Part of a small language model's weights.
Size: 13 layers, width 224, 4 heads of 32, MLP 896 squared ReLU, vocabulary 2048, 7.63M parameters.
Architecture: RMSNorm before each block, untied embeddings, normalized queries and keys, capped logits.
Training: a variant of Muon for these matrices, 564M tokens, 7891 steps.
Each number is 128 + 24 x the weight over the matrix's rms, rounded and kept within 0 to 255. Layers, rows and columns count from 0. Numbers have three digits each.

# up: layer 4 MLP up, 896x224, rms 0.207, rows 732-746, columns 0-223
# down: layer 4 MLP down (transposed), 896x224, rms 0.0535, rows 732-745, columns 0-223
up732:152128124138155099178123134117131136148125114128133093152136130099135117111159141108125150124091133110110168127138131144102144157142156126146149139147151124118102134109079128101129121142145162097130088103145125130117090120140167125148104089153155141081104089091099139163112107068128114121137140153121136118141132106113108115125105135122134121066165136162098139145107159128087128148119113108119159172088115100133141119125146141143121137095105130126142164103102154141120175086141108104156074138113125167124103164125114119135172084143112116092114116175136108125110154099128120140136126081131151099139117112125148148165154116124101103175133121109085161123160155153104092097153
down732:181110158136114117111120139109118171147109112140116084173124127107118137159118123127124187134184070221170106108139103130122172151090120093106113150120133125180147122139150087122120127166134157123084142145141126108117163097165111128132130168103104075103104124152138110138130134143136158112122120141111107097135171106136098148144138170133105115149108133093154112136124130102179146126112125123134133119102134161088147073145103103110118121099156062123118142135099133120168136113125123084140117140136103152130134108211148149131149095091143102140138125128130130114109120106108086125120135139123147131173106114111126117130116094112163168111183141198160138128163138137147140171106
up733:140131080124120063139162133104103132134090132130132106121116138155144115157137116148136128135157104123158146126113073100118108065143105120144127128136124149131065117116170119100141124161135131140155133136128134143153146148101125093132133106139102132165091161143144096102128119129119151152135117134062125121139133157115093130141075122101119115128116124107110131119160112120130110193107132104136133150143138101135150143187107102091118102162154168152178123142131125152102090139125141121169092130128113167130125141167093117103101087148102135154139163150153147119147144120130086122127117122119140125123109152143194165118105129157047141154134105127121136184139115134158123134151
down733:124132142162126151111142126151124146148131111128127133160153139111070134184094147121114140128127194221137095109121125163120128180133149169164102159118099142123166143156104164104113101102152103132086121132139148165061173126114131134149124174141150155094159141105095144136159123168130083117127180149124168136190140118140150142153157201153136068093099085144143102159139128122153123118148095129130118123102119128151139138142124141130120141125093093160093127121140141184170128122122108130135140122112111125136123112147155105096153124110129143176124110142108132125122061150103139131158128171102128130104161182116061162105139089094099141112173106132125137123136141153107144151132
up734:123175104160153144101141120114115116122127088086132115109090125148146149132149136104118113111126105170143077108138121118116108122127082162084121154136121130143134112151182162156128116110147107142171133095138134149156122152139089129140093150134123140094163133082125125141141077140143114141073095093111126118079142115122122150157124161111140125128150108139099168119147132111067136133113172123107134159151160169164096104188128135156117140145126138084150108126134157126166173086115116106129148115150152162141128155122127166101123165112128157123143109137118162149107102126147119137106102125151096146132121128116110077143151133121155109175116127151142153082126095129099144107146
down734:110137117132101146128135102175099183120139113135138146109114156169160132072144132157121170101106145101104131123157106147117159136135138147123142104117102158146095110151152140105220121125136131096130130109115139116187158142097152133087135104108130140106110147097122131118131130131139182125091148174128060142128108157131135161124154101112139116166105104149139168142118096107138163161119102083155130094149134129135121159090168073075098181177116099148126100085116096109142104127108089128131106124147132148149124073112132085170136130120145131114100125137095154156073137122124171129106102155117132136140117129102124144111157119165192100109148128135124133186142097081100105154096
up735:140137114143117108134124119122108153124082107104114130121131087121112138093093143133143142102113092113113111112138142158102081117122114131133132133157149126144079112102113118120145155107117153114126111104111133115136181140092113151120143165114143119138123157102155170088123129150204120111159144113079103149160125148127099152092149091115130095141132107153118164139132097121140127131128123149158156126161139161123156115092119141140111154133173099095107081113153135095095157109144122124129137127125121118134140148090146114087141088130136129110129143156190116168153111135175131134105091160084149150115102145106115120157116150124139130158061118120137122126160153140138166128097
down735:082119111092126142124099158081160161153108110123139101154153176134084140170122106104146160099103123070174167113187107158106162144080112174114145149102117150140132158138139112117138116160150103151123114116157128157083130127123125140113108108081145119140122198153136113139147152115147148144137150132076137160136125114127105175105114151137121157106111134121122150124128119137185144174061153113121142118145164127127106131147122148106084159155161144123106102124119082149129104140135131140105180135126136088125099087094153125142157084132143183131155180123103113131147102124135143122152074154146132130138094116115118205136122107182134136147101080137114101087147128123083169101161
up736:137131155125125114158115141119121131150122126103116110096116078145143146128130122118151133091152159120130112110160118162059119135123106147093100139110156123142108106153121135133127119122106121074146137100139138099115142125135137129103106119139125147139134147120119104120091116096124121112170127110128103103134133121156137095141142137097098109158146108133126117128162111128102130133095114147157142110173101126134114106125107129156125136158145108134117149156133139123161127114126091164145132100131127150109082123141138133147131120117123181101120125118141133095121146103150135135096122124136143107143157132142092135142114112133158141097134121141131130125145118127143093138130
down736:145129141122113124123125125156145126139138127173146156143133112124148158086084097135112127172118130090128137121155082120185120111107128118151157127110122121111099136140101120126117122131142102129093115145126130123116126101127093148128129147119158118094138087127109130137139098112107144141131107134129131127129126144121109119100136097124126159137091123147129156141128174112143126126120122100107112149134159131117154122109125119137128151115119133129122101118150128127117127124161142112130150140129125137112138148128126135113117123118112129130164119138126154126126144128101131139154134142150093109143138123130125099133152123135123128120118141115137122129117143134132138109106
up737:087107102162148140130166160110093098130114090107151146108107107123140134136150110084094153129125142142166148166139122151133143140173130113138141125099157128132108159122136142142157136134136127101121145150112131103132144143104144125121108148145146178128129179119135101094089090131178121128152101110137125134126080166103126134135123133118156118160175107134100173120121153098117149139134111140113147170104141154112167091162140168084089132138174108135143127134149146149083100124106134115111134113139102112131135189103116070108113118116119124156119128129131110105100107101134136107116097149087120158124164135139128146083133136136128082161167117123149139118134109126159118096147
down737:150156178159152094120120125150118111141115114156146106146136134160126110115084119133121130115105125128106114139145172119066070151121145186132131155125124137113119092100152101149154157129149080099116121154108119174109125127122118153108135107136115132124146152067139102090098143098122119113126169132125136141105129138134103132109126086088177158152133122124134102139105126124138120160098138067130129148133110113136143087092134149164138126125095140113127144104110126110086153137157105117102150123089108121095118165151161137174151138072143116168132124117113123112133147125155124110113131146129133101140164133149130135137145091090107147112117138137106107107125152079115156086097
up738:128154148132114147148119114119130133129123127116129127121127129129120129133116119103151109136121107133124161152131144123117148121148124126125143128145104130093145155128114124105123108126107137119110155145128134130109131136117128141122120139155129136132132142149132136126132126107144112103110174151118125141143145150119148106094146155143106149127131118098112142111152129124089100138108129136130129130128132126142111128127106134114123132130123113139147136097144120129112103115130140125134129131130105128146132130121137130135121120120125121117151131138128120165124136118132121123116121125132127147125106134131145147136151140159124123136133107145139131148118124134149130148118
down738:115120133156128110156113122131125097136116124140129145096134144112146123130152152129134133144134140133131121120122114146152160140154124160133143131121144141119150104145114140098127139130127108130123152131136100159136112110152125118107126141129121146134130144137107116163135131143140120129107118151111126108147151160120127133126140119145129143122107113130126135109111116129127149130140106132129119163124126121115120125105121129120111133143117114128123144150091114136112121145127132117124157115109147122115129149163132141129125134136126128102129128113129146133159114132140110126126148119110146129143134079129108136148130126140101121118129129125122130148138131140121152130097
up739:099118157143178123048119151115138077105125151146078142112105107069116073112160148124124086071124135133113136092067105102171133098118130115151146139105143153101109158121156114095098078191142107127141057167168136126149175134113158118130148137091135134083138140160109150116099126066088109155134098098102093135143113120136078092114103133112133127137105124155139130146109080141088135138114135145141118102148120091118104104103141126174151157115131152120101159113150113162076136126143134174146130157081087149123136126178171106159142109098178151146123136142141135084149129082112158120141159123097137140119158131128143145129108113133139159153160094130098098133129131089113114157137
down739:168161111167109100121138157111129104122164087156141090199109134186163157111112079069124127116133165149142114107134105125136117136134171103116111105152113118122155172136114128160130122121102135095083167126111112121075087081115125160131073134108150080135090136117134075154165088098149097142123154105177144151123136136158149130138119106108142110144148113123128114114158111136162151078146134145147105094151153160094164154114138136119132176126130142140127136129100114130121116062155119112127113090097092186109145134110137142096161120168123091083125117171102114140083123163139077145090147157134135128151116130120156107136089144166123109102106128103113110120108127120155133118113
up740:164122139159111124150133125136150139099144087132111144122198153112138124134133146138131152079095131117115113139111084111144136124113118113121108186220131072140091152165170165124118121119124109090155130110151145106107141173071149136194118155088140093134129099121148152108156110124109153126092167061120152172149104150109118147128106125135103114129124084147156167083139103126128123127147167092097142121110109144128168112131129098115074163150117063138092159151130156119141085082154115131131101081117109086147163148144111173156108146087077105166110142125151178096110109096170094088068100135160138156140085167139088107156096113133169164127153134130132101146158123130093136136094
down740:115119118101142125106127090137108087123130150139138114159111080095157108088082080126088145158145144127123139116155140132120157133145170138171181108090150167142133146101162120139131160144109144122078108120094055140127149120176135091121168171141155090113117150112113149137100082136131144132167101189108123136145148119165152123135154142162150173141129160116138133135107128119149154156057129156144130137142143113125106152130102144143162134098132154131162136166104095112093123128111129114131129152089138097146149090104168092067141136162179124150117088141082137189126132109084105125151156109125119142111216145141163179134169129117152112129071122124169146174129137132096165146143
up741:131110105092108115088126094179169141126172137121132142158178131151156117128078149124126162123159141147154187125104185143131113121125193126132096116114125130160103124101162183158119142141176078135169096092172101168134096124130105124086161184106154088151129162151104094157178125116105123110131111132128146097080136128122121166094144090098125101110176200105112106140094154140110172067137138141120126122106123101117131145084059157152106167141099186123145115086214182162152134134140139134123155091109111144160041118127143174130129184112090132142099125108102126097129191153126112121120110114118185098124139210141096099168083131085131091160106124146081144193100160149123140130115
down741:103166132134125149138125106104144119132097160131102131149139087113077136170125146129133106124084101099103138143158119142113201111088092141112131117141131135139126124136113130076120120116132112188095122147152107127119152122090078194149134074139081198159113108091141163139135149134105119133108148128146138190104096148155095139127130133121106155123115096132124160086123104139163124160090134134136164072096128134099136145124144111054127121141117150150081152128092120118091124130108144147149139135121149135096170156154117045168137156134159144172109134119109138142098138085077190109131151156114115117086149081156105144074131098125134150098107171137125121139147125084077111107073
up742:119147152108102124149097151105136152131156148141112126111129162105151124099113112151142161151093108143113137164123125134137135098158158119155147113130097137140125103131074153129100125129120130121118142124136113096149095096133151136114143093129118129108123137124138170126144122109144100145172157092123135138158173114148115115100130120146108114142127140140123142130175089119133116169096118164119147150110121133153111124119105135151138128143119141130104121122171117105161151133114115154116137128129150155108132122126111115139145125150100117120129133150101157166154153134157110135137095111121114113096149125118153127120114121146100136104121124125159149114141149151116127137153
down742:106108125115101134119110100131149143103142127133146078121122142170123111108143112143168162117165150134127136146138142143161161112144130156141127119107146136121151125115110115148147158147137141135112130136095127131149105124120124119127120191123115131092148159139126156122152104138149141124142121104133097120146135145116143114120134105105161132152125165154098144132135120166105102158118128138095128114168143120136108135110117109122105105118138203152136116114115138141095138139152089080117142076177109116126160151166129120124129152114135140152141161133086163144097138127124137132163137139106129118123129081127115095110133146108191109123115140110189122082135110101100137097131
up743:149102143177143113099141131137132115134132101076158147114163150138126098131074109092158108118135149123087160110136094109075080114169163123082180104162151130145154111146125164100135132116121160143126110099150106106140131086153119154126083146125142123098134152077133134113142155106098149165135174082143147139169146120141152147144090174135141102091114138154131093135102120122156170150137102144081144126141126109127144157086115148122123146099110125131113139149153092129109150152157094152158071102176190146059160133142152137140150154106155130181126124134138145131149177128131119081121124143158123102134184130169092138153122137149091084133176142117162079137132110195145066118145
down743:139094106126079190159135107130130101128087129101136120135058097137095121130126123112104119137099108139177109141132123155124138117149144105156136143117094050147128094113152119201113194146124130131086152106136150106169127123121141111141136113162102096178145129173170123119122091151095113142110123149112093110160116134108093166145127100163090110120099128108089096138147190132110136111120090109123122137100139131118150120111147179098106161107141103120127140091166134087116102164107139135159065117140188116154152117117131121152096142159126166154155117146091148153129172131108105101077146113150096126155117145096140137126165137084174179089059132155146113105146123085102110125101
up744:136100119155155073149125131136119157113121157119227114116165074097156083151152142117140106091136124131120113078102141101100127179098138124108108161103090109135130131126113111150138091155156175135091102089109093137046132128138102101087098149086136151102097127143131180069123124085142106160142116129110100102079122177149127125098094094130123138123183154124137164119148105130143147113160195135134092095127112088155155177107119139060108153178136138118124167118108156133109073154136096129141066114076105136160101119133072140117149150159125119142140118124138125166191124169093106201125062171151126150135101188176104109143134119113134122132128144152138197132137102106161096107106
down744:091117109114120133126134149072151154145136114133117142126165121129095100129153143164122134166119140074153131134104119205104125108105111180097155124132120124078106124142144126192075128118104127182191105155163135108148072105130147148102124123174098124169155122122092125165069135149110127135163110145155138145158144074155144093140106152110115174157113136108078139071063144145146101114155130119107138113117104101154089156162118099128099120090180198120109130110161080113165118129113141111090147126122168102129135122136160185175131090108152166160120162124133120136153142101157115101156118105110152142111112125123139098125141102121126163151086109111087052172072148115176093146111
up745:132113094134126082140132136139095126140101117125136125067119109078156123132122134113111150095153117124113157136115105105130164110134145122152122145118161146085093169110132141129149076116088111137084114117161145124161128137121175141162121106111138141111121117122148092124098140154122125134174136115121084115134106133099136131142125114136117129122130148152133144153096127128120151155133118181148080126132150088150088139114125126066156120124121184145153123150151147150100154150092119168182147114137105141127166176159108123097162146144121094129137114128125126159111187144136137120118081104103108119166163161118121126147132131171087066162160130127100158120090165103166099121114
down745:113127124094118138089124175141131114116131116134144140127123152119149138113126141104129132094141110120153157145142129100122141119118100133179156158162134112121150115123152076103105125122129133142110123127126132121121142192120083101141158166108156148124123157096143181146103152120114097109126122145134128125116120113154134139134148094140117120151097111119142094159111125116117128096148144136147091136126145124196139089129105157110135107141125078117125103130165101138153148089140130125199121171125153141104135073139114089115133113131122130133136168159119129155164094130112092160120140132105092123114131164188119129127139126165135086090187145164152167125117132096106116123154
up746:094141115107160105111129145120147122139194150139118150116141134130143134147155162127140157125142130138141101129117111120149112092167141114109142106124144124118103168167117108147106102152117095123161145105086129108152165101164123151155132125100174133147156108144161130170112139108138119140107084117155082142157120116133124131101126121134153148161096112115108107096128162101107118119142121096102137084164118108120101133137132096131117124136118148146132124135106158142119110095125160137111163124148130115124116119117143120074088132143131122113136112122133132104108179122112149117076121132124145124142101132131115155165133091158118206109100109117101106092112125142150154124122